config.toml
n_layer = 24
norm_eps = 1e-05
bias = "qkv"
init_std_qkv = 0.0594
init_std_down = 0.00429
lr = 0.0023
beta2 = 0.99
warmup_steps = 506
schedule = "wsd"
final_lr_fraction = 0.0
Each number is 128 + 24 x the weight over the matrix's rms, rounded and kept within 0 to 255. Layers, rows and columns count from 0.

# layer 9 MLP gate, 768x192, rms 0.107, rows 388-411, columns 0-95
[[130 113 137 146 138 156 110 137  98 118 123 144 180 128 155 147 147 135 132 153 146  92 116 113 160 106 129 137 143 131 154  90 143 106 136  99 103 101  96  99 138 146 139 155 130 106 121 130 114 126 139 139  88 129 123  87 115 134 139 125 104  98  98 110 107 127 132  99 140 119 121 113 124 133 145 140 126 170 155 144 103 122 178 117 143 115 128 127 156 107 129 106 123  93 126 133]
 [163 114 163 109 140 135 133 144 126 151 119 164 110 134 120 184 172 101 112 119 169 104 106 154 141 120  96 151 115 121  85 155 147 115 113 169 113 108 110 157 160 104 126  85 143 117  91 152 127 107 118 127 119 154 121 145 112 101 169  95  99  82 127 138 112 151 168 134 118 182 120 131 126 142 125 127 150 147 156 147 119  96 133 164 129 161 121 159 114 123 146 125  90 129 126 126]
 [151 169  98 134 106 136 112  95 132 104 157  95 124 114 136 134 133 144 125 135 134 172 153 115  98 104 131 134 138 140 104 150  99 114 174 189 138 130 139 145 139 144 106 100 121 159 120  96  88 121 160 150 139 135 139 138  95 128 139 117  97  92 122 143 132 140 194 106 128 111 136  91 120 112 124 124 149 135 122 141 133 183 168 152 162 123 148 179 145 148 134 130  83 131 103 114]
 [103 123  90 157 112  55  96  78  97 157 140 128 108 131 138 130 117  88 138 136  89 122 109 124 177 119 137 138 178 135 146 134 159 141 115  92 142 129 112 150 142 118 166 140 106 150 137 121 112 105 126  95 181 168 142 108 109 122 104 150 117 129 153 125 131  87  98 128 128 116 112 136 108  94 119 111 118 148 154 167 148 100 156 149 129 132 147 110 135  79 108 110 114 108 115 143]
 [135 180 173 145 112 125 130 103 162 112  93 125 109 141 134  97 138 114 134 142 128 127  93 146 116 132 148 115 136 120 122 118 122 107 151 155  87 104 153 110 120 110 141 134 103 114 170  90 103 176 123 144 144 143 153 166 142 170 110 146 132 135 128 133 136 138 150 143 118 137 162 140 150 125 117 119 104 133 145 138 157 110 155 126 127 117 110 129  97 106 145 144  92  56  88  94]
 [128 115 144 159 141 106 102  94 143 142 123 139  71 101 140 167 114 122 142 119 127 135 137 106 110 120 102 140 139 140 144 106 166  76 128 141 115  96 155 102 129 102 115 136 147 165 103 103 144 157 129 150  92 103 121 129 149  93 126  88 122 158 107 187 132 107 121 128 125 137 152 100 123 136 141 101  78 103 166 115 147  95 130 140 110 136 136 174 102 103 131 124 151 153 135 143]
 [131 134 113 126  90  58 109 137 179 131  98 107 117 158 114 128 124 132 157  89 147 165 109 101 127  89 117 127 123 113 110 179  90  79 125 145 105 104 147 143 152  87  83 133 131 122 107 109 148 165 128 126 115 144  93 109 125 169 100 118 140 142 132 130 123 117  98 133 126 146  91 148 114 131 136 131 134 150 167 116 103 127 109 112 129  58 108 147 151 139 111 125 145 119 139  97]
 [109 135 112 111 162 110 165 132  99 103 109 113 138 116 143 100 111 110 119 158 170 138 132 148 144 108 107 117 137 153  90 151 148 120 165 106 182 141 162 105 159 120 154 159  73 167  91 117 123 101 138 133 165 164 105 130 136 151  97 100 150 155 129 117 103 146 110 120 136 133 157 109 111 114 133 119 130 128 169 152 131 155 146 115 137  78 141 119 107 140 120 102 118  96  96 112]
 [149 143 103 152 151 143  98 156 171 150 120 172 112 201 148 109 147 111 106 137 146 136 146 130 103 117 102 107 127 136 129 116 128 101 131 125  78  90 153 126  94  97 135 130 153 130 104 116 165 105 129 125 109 128  89 129 158 133 115 104 108 114 112 117 105 150 106  91 116  81 166 155 120 142 104 119 119 157 146 192 141 111 136 139 156 125  97  99 103 103 113 144 147 128 107 128]
 [193 139 125 143  85 138 139 117 128 122 139 116 144 117 154 127 143 144  86 111 149 161 131 149 124 139 117 138 178 136 125 124 124 123 135  82 113 116  96 124 147 129 138 132 132 110 125 132 139  81 131 136 133 158 113  72 127 128 159 168 141 164 129 130 159 106 159 169 128 137 141 167 137  96  87 109  90 168 164 102  95 162 151 142 140 139 123 157 149 104 148 139 119 127 118 145]
 [134 134 102 110 104  83 133 154 156  71 142  89 150 106 145 142 131 172 131 157 139 130 129 114 115 113 119 164  93 120 146 116  98 162 125 109 100 110 133 110 125 151 112 130  98 180 178 139 131 109 177 107 136 144  81 119 152 122 101 108 153 127 126 131 142 130 112 131 114 149 130 132 102 117 156 126 156 135 109  94  99 115 130 156 130 108 146 129 122 128 138 134 106 160 132 155]
 [141 169 152 158 121  80 127 108  93 159 158 144 138 159 119 101 165 124 132  92 120 133 129 105 162 132 127 103 137 136 136 123 140 134  92 109 148 135 137 169 142 120  94 151 126 114 138 125 136 146 174 119 173 138  75 152 113 113 127 139 127 142 138 104 139 120 132 164 139 101 116 130 138 126 114 104 117 122 159 129 149 116 129 139 131 163 123 110 133  99 118 141  86  45 106 123]
 [163 118 120 143  82 150 168 120 116 178 132 136 141 108 113 136 144  95 133 128 151 147 126 120 130 143 108 121 109  99  99 115 126 116 103  91 144 126 107 142  83 128 170 165 134 119 116 110 119 133 125 149 132 132 117 107  96 129 140 142 134 155 165 149 123 151 131 187 118 138 160 144 125 135 102  83 124 122 125 154 169 106 109 188 103  95 151 122 110 154  74  95  93 153 119 122]
 [164 119 165 117  96  85 132 156 141 183 110 106  82  99 144  93 128 141 100 147 104 129 126  97  98 114 133 168 132 141 143 152 155 118 130 140 109  78 153 148 122 154 128  90 141 139 143 101 127 119 125 144 110 117  99 103 140 133 136 148 111 121 106 147 109 147 186 116  89 103 111 151 163 143 104 139 146 116 141 141 118 149 119 132  73 150 141 121 144 146 135 106 159 104 128 110]
 [171 116  99 104 128 120 144  92  91 169 129 117 106 134 188 127 140 139 154 126 116 149 102 174 151 154 115  97 150 125 125 122 167  82 122 128 130 104 171 144 178 163 141 123 108 140 150 119 134 116 112 120 131 110 123 141 100 114 171 148 118 111 123 132 141 111 105 164 135 179 110 129 102 112 120 109 153 156 142 123  97 112 146 158 132 122 173 112 158 113 145 166  95 117  86  98]
 [139 127  92 165 128 117  90 156 123 167 134 104 128 134 130 138 136 105 161 111  90 108 112 133 138 134  94 100  94 108 134 134 175 115 161 121 149  94 138 149 107 150 170 142 142 175 127 110 122 162  99 139 101 135 158 126 140 127 151 144  96 103 115 115 144 126 154 109 135 140 125 161 135 127 136 127 144 151 139 174 154  63 100 120 153 156 117 105 128 137 107 186 111 131 101 145]
 [129 152 113 102 154  90 140 160 146 111 146 131 109 141 139 144 146 154 118 160 118 171 121 180  95 125 105 130  82 134 111 137 172  93  71 136 115  80 109 153 139  96 119  95 114 123 142 147 144 162 134 158 126 121 123 143 197 100 161 120 141 141 125 113 109 135 126 176 131  94 151  96 123 136 112 112 105 129 152 130 112 119 111 134 145 147 103 173  80 134 128 104 102 131 137 146]
 [128 174 114 121 147 134 115 129  99  99 128 127 135 114 145 136 165 136 150  96 104  86  74 127  96 113 118 149 145 157 109 131 118 125  84 125 123 113 122  92 137 184 149 138 138 166 131 150 124  68 181 117 116 120  96  95 111 122 152 138 143 102 145  79 142 108 166 155 111 153 121 162 139  73 115 123 102 114 142 124  84 143 101 130 170 119 150 129  99 130 126 111 132 113 126 117]
 [144 159 119 135 103 140 136 109  98 172  97 113 133 123 150 143 121 108 164 154 122 147 129 145  98  98 126 105 138 138 105  81 129 159 115 144 117 129 164 127  86  87  96 126 114 150 133 138 136 108 110 103 110 129 109 108 124 113 142 117 143 187 160 146 162 131 139 107 128 137 126 115 143 115 124 117 122 133 113 144 105 121 165 129 155 124 127 173 155 145 137 131 142 156  97 146]
 [125 135 140 129 145 125 183 134 147 161 171 103 142 130 122 121 188 150 120 156  76 150 116 183 140 130  85 111 148 137  92  96 140 157 150 125 120 140 134  90 116 157 148 192 151 137 109 133 126  95 101 110 141 175 162 118 117 100 153 149 140 119 146 113 131 140 114 109  95 109 124 165 111  80 120 144 142 108 138 136 131 114 106 153 119 120 108 110 133 114 143  83 119 137 114 141]
 [141  89 156 114 157  79  98 133 111 112 137 125 147  85 159  90 124 126 136 118 104 113  94 128 125  96 113 130 160 149 149  96 119 125 170 142 185 131 128 147 120 110 130 134 146 146 118 202  93 125 142 155 125 119 110 114 141  78 165 148 128 145  94 124 145 166 127 113 105 135  84 109  87 109 111  74 122 134 146 135 162 147 102 118 158 133  84 125 141 108  99 121  93 131 126 142]
 [ 92  97 109 112  91 101  95 174 148 132  94 109 133 117 156 150 143 106  99 127 144 156 134 132 133 116 116 131 125 100 116 123 136 125  81 128  87  67 159 128 142 140 163 176  91 159 141 140 147  84 177 123  83 104 164 139 150 112 127 107 133 151 129 154 141 104 108  94 149 126 156 119 135 134 159 110 120 138 173 114 147  95 112 127 125 129  95 155 146 182 120  98 110 104 133 117]
 [114 152 134 114 144  66 109 128  98 168 143 118 108 117 142 104 142  92 130 134 125 135 166 113 111 154 104 165 129 155 134  99 106 114 123 114  82  98 131 139 129 189 101  96 125 140 140 122 134 151 156 110 102 137 127 137 126 126  86 157  92  98 133 135 128 139 118 141  98 121 170 150 112 183  94 135 116 147 166 129 118 153 138 136 126 113 155 103  92 113 141 145 110 165 164 157]
 [130 140 160 141 144 125 144 144 128 116 165 116 161 149 127 141 171 147 144 160 135 133 101 132 185 119 157 112 139 121 112  94 124 135 147 114 133  91 138 102 182 164 108 164 144 118 103 155 101 160 150 152  79 108 126 148 171 127 125 164 143 140 122 120 136 118 174 115 137 128 124 104 123 110 103 151 174 111 101 105 136 119 163 117 140 129 151  97 124 157 124 132 148  90  81 126]]
# layer 9 MLP up, 768x192, rms 0.104, rows 388-411, columns 0-95
[[127 174 132 128 111 124 130 148 120 104 115 101 159 156 101 168 115 132  91 154 184 123  87  92 141 110  96 140 163 151 141 139 152 137 133 147 165 153 165 150 116 158  75 143 160 129 114  77 122 165 121 130  86  97 152 140 131 132 149 120 192 112 155 144  94 109  78 124 127 124 118 104 129 140 125 103 121 134 136 113 155 158 141 132 156 114 122 107 133 131 152 109 134 135  84  95]
 [ 99  98  94  68 122  71 170 148 120  84 114 137 149 123 150 113  96 152 107 157 139  74 159 107 116 135  76 119 143 159 143 123 141  99 125  98 131 152 142 155 128 126 122 129 120  91 115 135  88 147 110 115 124 112  69 116 131 136 153  92  90 130 135 125 137 125  89 151 109 137 139 134 111 102 123 134 130 141  96 133 108 127 126 121 103 113 113  87 117 103 106 111 124 161 168 154]
 [123 100  91 139 128 161 101 116 161  91 132 151 109 203 148 127 145 143 129 151 116 131 113 127  99 120 151 148 139 162 106 116 115 131 114  67 124 100  82 119 122 104 116 109 136 168 185 169 138 152 147 103 110 150  94 132 146 178 145  97 140 139 149 118 150 142 129 129 107  99 139 120 144 139 151 133 113 118 141 166  91  85 123 158 153 154 123 139 122 172 156 142 150 104 125 117]
 [146 131 115 116 135 100  81 149 121 134 146 104 113 129 119 126 167 111 100 105 108 100  98 167 122 115 157 162 115 141 128 136 123 147 103 142  96 155 117 121 119 186 151 171 106 142 100 127 174 130 130 143 153 107 124 158 141 127 133  57 140 147 197 113 130 124 117 126 107  77 149 172 153 126 121 156 117 129 102 151 115 119 142 125 123 123 119 124 159 132 118 119 162 109 109 144]
 [124 121 140 106 152 134 139 121 154 114 106  93 123 128 156 135 165  82 148 109 163 104 135 107 149 137 150  98 104 143 152 116 123  84 115 129 142 148 137 153 137 164 145 126  90 118 113 147 147 144 167  95 156 155 125 143 134 115 166 130 113  74 153 166 102 124 111 111 113 120 163 137 109 135  96  96 142 125 157 147 124 161 122 153 125 121 145 138 148 104 170 164 114 147 152 126]
 [159 110 117 118 151 176 143 150 133 125 127 107 126 141 121 133 102 111 181 114 102 105 139 178 103 126 131 145 162  89 132 166 136 105 139  75 119 124 112 138 167 156 153 110 107 119 127 149 115  93  70 160 157 114 146 114 118 133 139 100 124  63  83 101 148 149 138 102 142 133  82 134  93  78 119 114 132 141  82 124 107 180 132 154 142 134 119 118 134 138 141 170 134 139 165 118]
 [164 130 108 131  51 136 114 121  83 169 115 123 108 147 128 157 124 165 121 177  97 116 118 126 138 140 101 165 153 155 165 138 125 167 161 178 102 137 106 169 136 123 123 153 123 171 116 117 148 111 128 134 158 136 101 146 111 133 140 144 143 113 130  95 127 142 114 168 137 116 142 124 132 139 116 139  96  91 151 149 142  91 173 119 134 105 104 156 142 141 129 133 115  70  98 116]
 [176 141 129 101 109  90 112 137 123 155 131 105 127 123 122 130 148 153 169 103 141  83 100  88 102 153 144 108 104 150 139 154 125 107 163 139 131 137 132 116 134 140 179 106 147 136 123 109 162 144 173 134 135 113 111 164 171 171 127 133 100 145 116  85 105  90 137 133 131 147 150 130 139 160 130 115 123 126 132 128 162  88 137 129 152 171 107 142 128 109 139 146 115 100 108 120]
 [119 130 135 129 128 149 107 167 111 161 148  82 117 120 113 123 122 101 143 109 155 156 122 123 109 112 121 100  75 104 127 141 116 123 143 117 119 116 139 143 100 156 119 117 169 115 147 123 142 111 109 134 118 112 141  98 134 111 138 134 104 104 126 108 118 142 129 116 128 108 173 136  87 103 148 152 150 130  81 143 162 153 128 144 123 111 156 151 108 120 141 112 104 177 162 142]
 [147 103 105 158 144 135  48  69 108 113 141 121 182 168  99 124 132 152  59 161 140 140 123 140 131  75 140 129 143 132 149 142 108 116 132 151  98  97 118 133  98 113 115 150 155 123 134 138 109 164 121 122 176 126 108 130 143 123  95 134  92 131 165 145 142 122 155 141 117 122  88  91 144 122 110 160 131 146  92 116 100 156  98 121 127 127 111  96 159 121  82 140 125 122 144  82]
 [138 166 133 149 153 115 188 112 128  96 120 152  88 169 127 136 132 161 121 159  91 102 137  79 149 134  91  98 164 170 132 126 103 147 100 127 173 130 127 121 138 106 119 118 174  68  93 143  88  99  92 101 106 139 133 110 106  88 136 154 131 153 114 174 125 121 124  97 128 110 112 112  99 107 124 115 113 146 121 100 128 117 169 153 140  75 106  84 128 160 153  99 125  89 109 100]
 [145 197  86  98 149 108 117  81 178 105 169 129 101 143 152 138 155  92 113 123 114 106 114 171 116 140 119 159 148 142 143 126 158 142 117 124 130 116 109 141 109 137 134 123 102 116 127 161 116 128 116 146 162 145 165 136 123 127 115 116 202  98 104 147 137 117 125 152 134 139 142 128 130 122 136 111 177 108 177  60 147 149  95 114 141  97 145 166 138 133 137  99 112 146 116 135]
 [133 119 140 135 111 124 156 125  78 135 120 133 124 158 154 105 127 122 142 107 117 148  98 143 169 112 137  85 123 152 158 150  90 154 141 103 153 120 111  99 100 137 152 131 106 151 129 106 116 142 131 164  94 168  95 137  94 131  78 137 120 119 138 128 141 150 153  87 125 110 177 129 113 142 120 132 116  87 130 131  87 110 127 155 152 126 140 158 138 155 139 160 133 143  96 117]
 [165 159 109  60 135 141 156 106  91 133 158 139 121 130 164 149 105 140 147 131 154 120 130 118 135  93 181 106  90  79 134 119 138 130 169 104 147 138  88 130 152 119 134 140 139  89 156 107 128 148 137 158 117 126  82 112 140 138 152 104  75 175 166 112 127 142 118 128 115 141  99 110 118 117 128 141 174 152 134 126 138 106  91 136 125 106 101 133 148  85 144  76 100 145 116 126]
 [171 114 135  86  97  94 147 131 134 124  98 131 126 142 103 167 128 105 151  88 154 143 165  83 155 132  85 127 122 138 140 163 145 139 114 100 165 126 132 148 112 118  78 156 106 116 117 108 141 111 148 145  86 134 115 105 101 109  67  92 108 136 149 136 142 153 121 121 146 126 150 161 128 142 135 133 112 159 136 159 173 160 158  73 132 139 123 169 131 127  83 130 152 147 109 161]
 [146 111 170  98 167  88  97 120 111 109 113 106 149 116 118 136 125 143 149 105 115 114 133 101 124  97 119 128 141 120 153 161 103 135  65 133 125 104 131 173 121 117 145 105 119 123 119 157 105 171 128  78  79 147 126 119 149  96 164 128 112 153 153 112 138  87 115 136 175 119 133 118 152 144 164 117 123 137  95 108 120 116 152  70  63  80 123 153 151 179 137 116 110  95 138 149]
 [133 133  97 111  96 144 156 125 108 143 125 115 143 117 124 133 151 105 146 131 102 127 136 146 141 100 155 131 117  94  67  37  90  86 103 136 103 138 130 129 146 136 151  74 140 127 142 138 129 150  88 116 139 127 150 157 110  98 169  91  88 156 165 160 138 120 141 110 130 146 142  97  87 155 136 173 119 167 155 141 164 118 106 152 156  89 134 127 151 114 120 157 111 150 139 105]
 [ 94  98  91  87 127  95 102 104 107 124 157 131 133 101 130 106 148 126 108 162 130 105 107 129 128 168 108 114 150 131 113 103 172 119 148 103 111  96  85 133 105 128 148 135  84 159 116 148 140 101  70 102 130 144 126 139 144 120 129 133 133 126 126 150 124 129 129  83 107 112 115  91 154 122 129 137 111 124 143 154 123 106 148 157 161  61 131 173 101 189 128 141 162 122 115 114]
 [135 136 106 162 143  85 136 117 141 177 138 144 100 175 112  91 104 105 152 112 122 102 100 100 154 122 146  91 131 125 108  90 156 114  82 165 134 117 140 154 122 185 137 143 178  98 159 134 121 127 150  82 150 153 105 111 134 123 157 139 131 141 135 141 117 112 115 133 117 124 109 120 166 139 121 101 128 127 133 116 105  96 146 114 139  99 145  88  73 153 120 155 119 141  47 137]
 [129 142  98 129 144 144 100 111  91 120 125 128 106 102 142 107 111 121 150 113  99 141 133 117  89 115 113 141 131  73  75  68 111 124 168 123 106 118 102  72 147 133 154 122 134 115 131 124 156 117 122 137  94 121 106  88 158 148 121 120 124 135 168 139 131 158  97 114  78 106 134 127 129 137 133 156 129 173 169 127  68 165 151 118 129 101  97 139 136 115 121 143 111 139 116 164]
 [156  90 129 138 151 147 127 134 122 104 154 123  85 142 151 167  99 149 113 131 110 143 148 145 119  91  88 121 155 125 112 136  76 128 120 139 101 124 105 138 121  93 125 114 117 102 139 178 133 104 151 119 128 109 123 166  82 177 146 170 136  60 126 113 104 138 142 153 128 141 121  86 150 120 104 120 134 120 119 131 150 148 111 105 118  71 136 157 164 102 124 124 130 127 144 103]
 [135 126 134 120 139 106 106 153 124 124 152 149 139 143 145 138 109 156 137 122 131 130 111 166 117 148 121 105  94 108 117 116 125  97 128 143  73 126 140 112 154 106 134 105 144 110 141 138 160 140 132 110 128 127 138 140 134 144 116 130 129 154 100  95 161 136 140 195  96 122 135 105 138 150 131 122 102 134 153 124 120 172 103 149  74 124  77 168  80 118 160 145 127 149 138 165]
 [151 133 125 113 118 140 156  99 109  87 146  96 133 186  97 136 143 118  86 110  86  84 156 153 148 141  85 131 117 101 152 125  95 148 120 113 104 136 113 130 152 107 160 130 100 136 104 126 193  94 113  93 103 172 112 148 116 114 135 155  85 126 112 108 162  98 127 166 136  99 147 136 139 129 154 129 127 168 131 123 131 112 111 116 121 123 113 110 102 121 114 137 115 141 150 161]
 [ 98 128 149 112 132 129 113 130 128 158 146 120  95  96 134 150 142 108 154 152 118 142 160 176 160 138 150 153 125  77 121 165 146 163 105 182 129 130 105 114 135 122 162  85 144 152 173 152  87 137 115 125 147 115 138 136 146 159 108  96  79 133 140 123 165 105 142 103  95 125 155 124 142 137 112 138 146 134 162  94 104 138 110 100 168  87 151 149 150  81  98 150 127 121  99 124]]
# layer 9 MLP down (transposed), 768x192, rms 0.0872, rows 388-411, columns 0-95
[[116 172  96 180 104 145 159  86 140 143 129 105 144 109 120 104 128 117 154 139 124 130  73 118 201  73  98 114 142 100 161  97 137 158 137 156 124 132 120 144 158 110 145 115 135 168 147 116 105 114  99 149 155 126 116 181 123 171 127 132  86 135 124 165 117 118 132 101  65 149  88 106 124 132 137 126 141 103 135 127 130 120  70 122 165 117 100 103 134 131 100 121 119 108 106 179]
 [ 84 134 112 149 150 136 134 105 145 111 117 124 136 122 150  81 101 125 143 143 107 151 116 116 128 119 158  80 110 117 174  95 126 127 122 163 114 187 120 100 163 108 157 141  99 127 188 142 131 114 119 138 102 110 108 160 112 129 103 144 151 154 108 134 126 140 161 168 140 183 133  90 114 138 145 125 165 180 138 151 107 110 103 110 127 102 152 143 135 149  69 109 138 141 124 135]
 [123 153  91 128 121  88 166 146  93 104 173 125 132 111 109 133 163 124  73 145 167 146  97  90  82 120 108 129 148 131 121 149 118 126 166 145 128 115 128 124 124 126  92 135 147 130  86 137  79 155 114 166 130 111 131 101 153 124  81 107 120 101 122 134 133 138 129 140 127 100 126 114 130  87 137 161 137 175 133 129  94 119 132 128 126 145 118 172 140 127 143  83 118 148 152 144]
 [ 98 167 134 140 104 149 157 129 112 112 175 103 146 162 137 130 125 114 179 136 166 135 143 143 145 120  94 128 135 122  99 135 135 144 129 133 158  89 116 139 134 140  79 118 125 126 143  94 100 100 129 123 119 129 122 133  65 150 123 132 140  85 162 145 120 152  91 133 147 124 132 150 131  93  94 142 136 139 123 160 135 101 146 120 187 131 109 101 122 135 134  98 137 134 142 114]
 [117 141 151 163 135 114 101 137 114 129 108 147 162 125 136 130 134 129 139 133 122 133 140 145 167 142 115 147 150 155 154 133 144 140 124 160 127 162 133 157 130 113 178 141 131 132 108 114 103 120 137 108 158 117 107 122  83 138 154 114 150 157 158 163 134 128  88 130 143 124 156 136 124 127 144 150 150 141 112 163 109 141  92  96 119 152 134 112  79 148 134 141 128 156 145 106]
 [120 128 142 119 120 121  92 101 140 174 122 159 156 151 161 124 127  98 111 134 148 165 118 111 129 150 149  91 101 162 113 143 134 116 144 118 141 132 119 131 163 117  87 154 110 141 159 145 137 154 154 136 161 105 125 108 166 103 103 128 101  95 133 111 162 154 171 130  94  96 145 140 104 143 136  77 178 153 119 130 120 149 122 161 148 142  97 137 123 134 126 107 141  85 143 121]
 [136  98 153 144 132  77 139 104 142 127 146 114 105 148 113 147 124 157 108 131 156 126 115  88 121 111 168 150 162 116 116 130 128 103 104 114 109 153 128 165 127 127 148 128 142 119 115 172 126 181 116 145 121 147 150  96 104 155 145 164 123 132 129 160 143 101 112  86 151 106 136 106 142 131 119  98  95 127 113 116 107 147 171 100 140 110 182 140 115 136 106 145 124 151 100 100]
 [128 161  98  83 166 133 129 148 127 160 145 124 121 142 156 155 100 140 108 137 106 163 125 112 120 143 133 167 105 130  98 151 131 108 116 109 140 175  89 114 155 133 104 133 144 134  95 172 107 127 123  54 135 148 144 156 135 142 146 103 152 150 138  95  98 111 108 149 124 115 166 117 109 153 130 164 171 115 145 122 144 105 136 140 151 111 131  92 123 168 136  95 148 129 127 135]
 [104 119 128 135 105 176 151 118 137 108 167  83 145 109 111 112 138 131 162  99 105 121 110  64 156 132 159 155 138 130 140 165 140 170 114 105 145 116 146 146 140 120 109 119 117 133 143 134 128  84 122 156 127 181 141 121  93 111 142 134 130  71 141 113 113  90 137 116 106 138 120  93 120 109 160 108 126 105 164 115 142 144 116 133 142 135 138 152 162 125 136 139 109 123 146 123]
 [119 150 133 124 156 112 137 155 113 127 129 159 120  99 170 155 144  89 151 111 133 119 119 128 156 146  99 138  64 126 164 146  94 116  96 121 163 148 138 146  85 143 108 142 152 149 150 104 115  63 116  91 107 133 131 142 124 132 140 140 155 102 111 159 125 173 129 132 137 120 111 137 108 144 131 110 117  84 150 140 132 115  94 125 124 173 147 153 110 153  92 101 111 148 129 125]
 [102 136 100 141 159 156 131 128 145 152 140 130 149 147 163 165 121 156 145  92 108 166 154 118 110 133 129 124 121 149 106 107 165 156 141 153 130 111 147 107 128 103 141 120 119 146  81 135  92 122 118 116 163 164  99 145  68 156 116  96 124 122 115 160 134  90 113 107 122 129  69 123 147 113 153 140 155 137 110 125 121 134 118 147 108 173 119 150  94 114 134 122 145  80 124 193]
 [101 119 144 135 132 185 139 149  95 117 105 149 106 104 133  91 134 115 128 134 133 162 148 142 122 172 134  79  79 155 150 121 124 147 153 163 134 143 152  90 131 119 116 154 132  75 149 117 115 143 118 134 149 131 120 133 111  87 136 169 175 148 124 126  90 145 154 125 156 138 157 138 123 123 113 125 129 106 110 157 107 166 158 155 150 155 142 136 155 134 119 136 105 132 163 147]
 [116 114 137 114 117 111 154 126  91 163 114 152 148 107  97 130 127 116 100 123 154 108 138 150 136 139  84 135 114 116 120 129 113 118 150 127 122 127 118  90 129 135 163 138 132 107 151 128 122 141  96 127 151 130 177 157 131 158 114 107 128 167  82 105 128 112 152 154 175 146 124 126 128 117  90 130 157 163 102 117 162 145 126 102 123 126 114  87  63  94 156 113 106 121  96 138]
 [100 122 111 167 119 112 121  77  90 119 127 155 102 107  84 142 101  78 141 109 147 130 153 121 112  85 130 117 132 158 133 112 126 107 124 134 142 105 105 114 131 137 153 107 108  98  83 134 138 149  86 107 115 149  97 114  93 136 125 156 117 117 101 120 143  69 126 115 143 132 167 103 116 120  88 126 151 145 146 107  87  99 128 116 142 134 157 126 105  84 137 137 156 177 141 140]
 [116  73 146 138 111 117 160 157 133 114 121 123 119 126 119  98 142  99 141 145 116 163 169 127  85 138 135 145 149 127 126 135 152  79  62 153 119 124 109 116 153 157 152 137 117 114 127 104 145 122 154 160  82 114 105  97 140 142 113 145  72 176 103 144 126 135 115 142 122 101 139 115  98 114 108 164 146  80 156 176 172 124 147 115 130 115 121 160  95 141  54 113 127 119 136 140]
 [139 124 101  87 125 107 161  89 143 142 102 118 112  93 100 168 160 144 169 139 133 112  81 157 141 145  98 134 171 103 142 110 139 141 128 140 122 132 174 140  75 120 118 148 105 176 136 120 104 127 136 132 158  89 125  86 160  99 162 133  96 167 161 121 184 134  74  89 195 136 141 142 105 138 145 123 149  89 123 136 185 132 141 158  87 157 116 120 132 128 109 105 123 117 104 136]
 [ 95 134 123 177 123 129 127 152 140 111  98 138 158 136  90 149  82 137  82 162 156 116 129  98 128 174 130 100 127 108 126 117 139 127 107 132 119  83  84 103 146 117 106 104 118 158 143  71 124 157 136 104 117 132 157 118 177 102 101 107 142 110 116 122 145 129 105 134 115 132 130 146 154 112 126 127 116 158 166 111  99 131 148 131  89 155 183  66 166 135 116 104 106 133 143 114]
 [ 86 123 123 100 153 153 145 163 129 112 143 142 121  99 109 128 164 133 116 147 153 167 113  87 132 144 171 159 124 131 109 101 116  96 120 150 150 115  91 126 108 143  79 140 156 165 126 139 142 136 173 146 127 106 126 148  92 107 125 123 156 131 110  71 157 137 112 144 119 138  93 110  86 151 133  94 102 137 170 131 107 131 147 141 134 161 129 118 129  65 111 134 136 151 129 144]
 [144 125 135 128 140 131 128 172  99 151 118 131 140 108 156 149 152 116 148 159 107 136 110 120 136 115 170 124 110 122 132 142  98 154 132 107 153 142 130 166 189 155 103 130 118 131 115 151 153 110 155 162  59 146 141 130 117 134 141 105 102  68 177 118 119 118 143 158 105  94 113 112 167 133 100 131 135 123 118 149 151 129 135 156 150 149 153 131 137 152 168 114 119 161 147 124]
 [ 98 101 142 118  92 171 140 149 165 115 118 133  93 138 153 113 155 112  71  68 103 109 124 119 146 121 132 103 153 147 171 107  99  98 120 120 148  88 126 119 157 134 142 108 163 127 106  78 104 131 164 117 111  92 149 173 167 142 155 127 120 139 145 146 125 115 161 129 122 116 103  92 109 170 153  91 119 159 158  95  97 140 144 174 133 154 102 156  81 107 100 136 128 161  96 107]
 [117 134 134 122 103 137  82 160 165 125 107 121 106 155 113 121 130 123 113 110 161 166 176 108 130 141 102 149 102 137 161 140 153 174 107 154 115  98 115 110 138 156 105 127 140 104 120 144  99 105 124 167 102 125 147 110 162 145 153 133 146 126 157 101 115 166 150 111  89  92 135 132 104 145 147 109 134 124 141 185 169 110 147 139  85 126 129 124 142 147 147 166 115 177 116  65]
 [126 147 156 101 140 105  93 145 148 144 111  99 138 136 112  94 152 112 105 121 157 170 136 140 128 146 137 151 130 148 144  68 150  87 130 142 110 126 101 118 161 127  97 152 107 119 149 123 110 130 119 143 132 115 120 152  99 120 102  79 104 176 135  86 148 147 176 156  95 160 161 122 130 135  96  81 149 163 135 143 151 144 156 108 147 176 148 181 129 115 103 174 154 119 159 167]
 [133 119  99 137 118 125 109 179 107 134 135 121 149 164 146 122 118 124 111 120 142 156 114 111 120 125 142 102 131 138 159 118 164 148 145 130  74 106 135 137 121 112  97 118 139 163 124 126 137 156 142 142 117 112 139 113 134 171 138 137 136 144 123 120 123 179 136  94 140 101 112 123 146 126 175 102  96  90 122  92 101 100 158 114 166 133 182  84 161 123 148 119 146 147 168  90]
 [137  83 119 162 133 163 148 122 130 126 144 118 146 105 125 122 142 152 179 114 118 113 130 100 116  80 106  77 126 107  69  97 113 137 158 140 126 152 117 191 124 150 129 132 102 127 124 125 119 111 147 176 126 144 132 128 126  86 100  81 152 124 112 106 136 110 119 159 128 139 125 114 125 123 138  99 176  82 111 103 113 134 151 117 130 134 144 149 118 116 130 185 112 113 122 123]]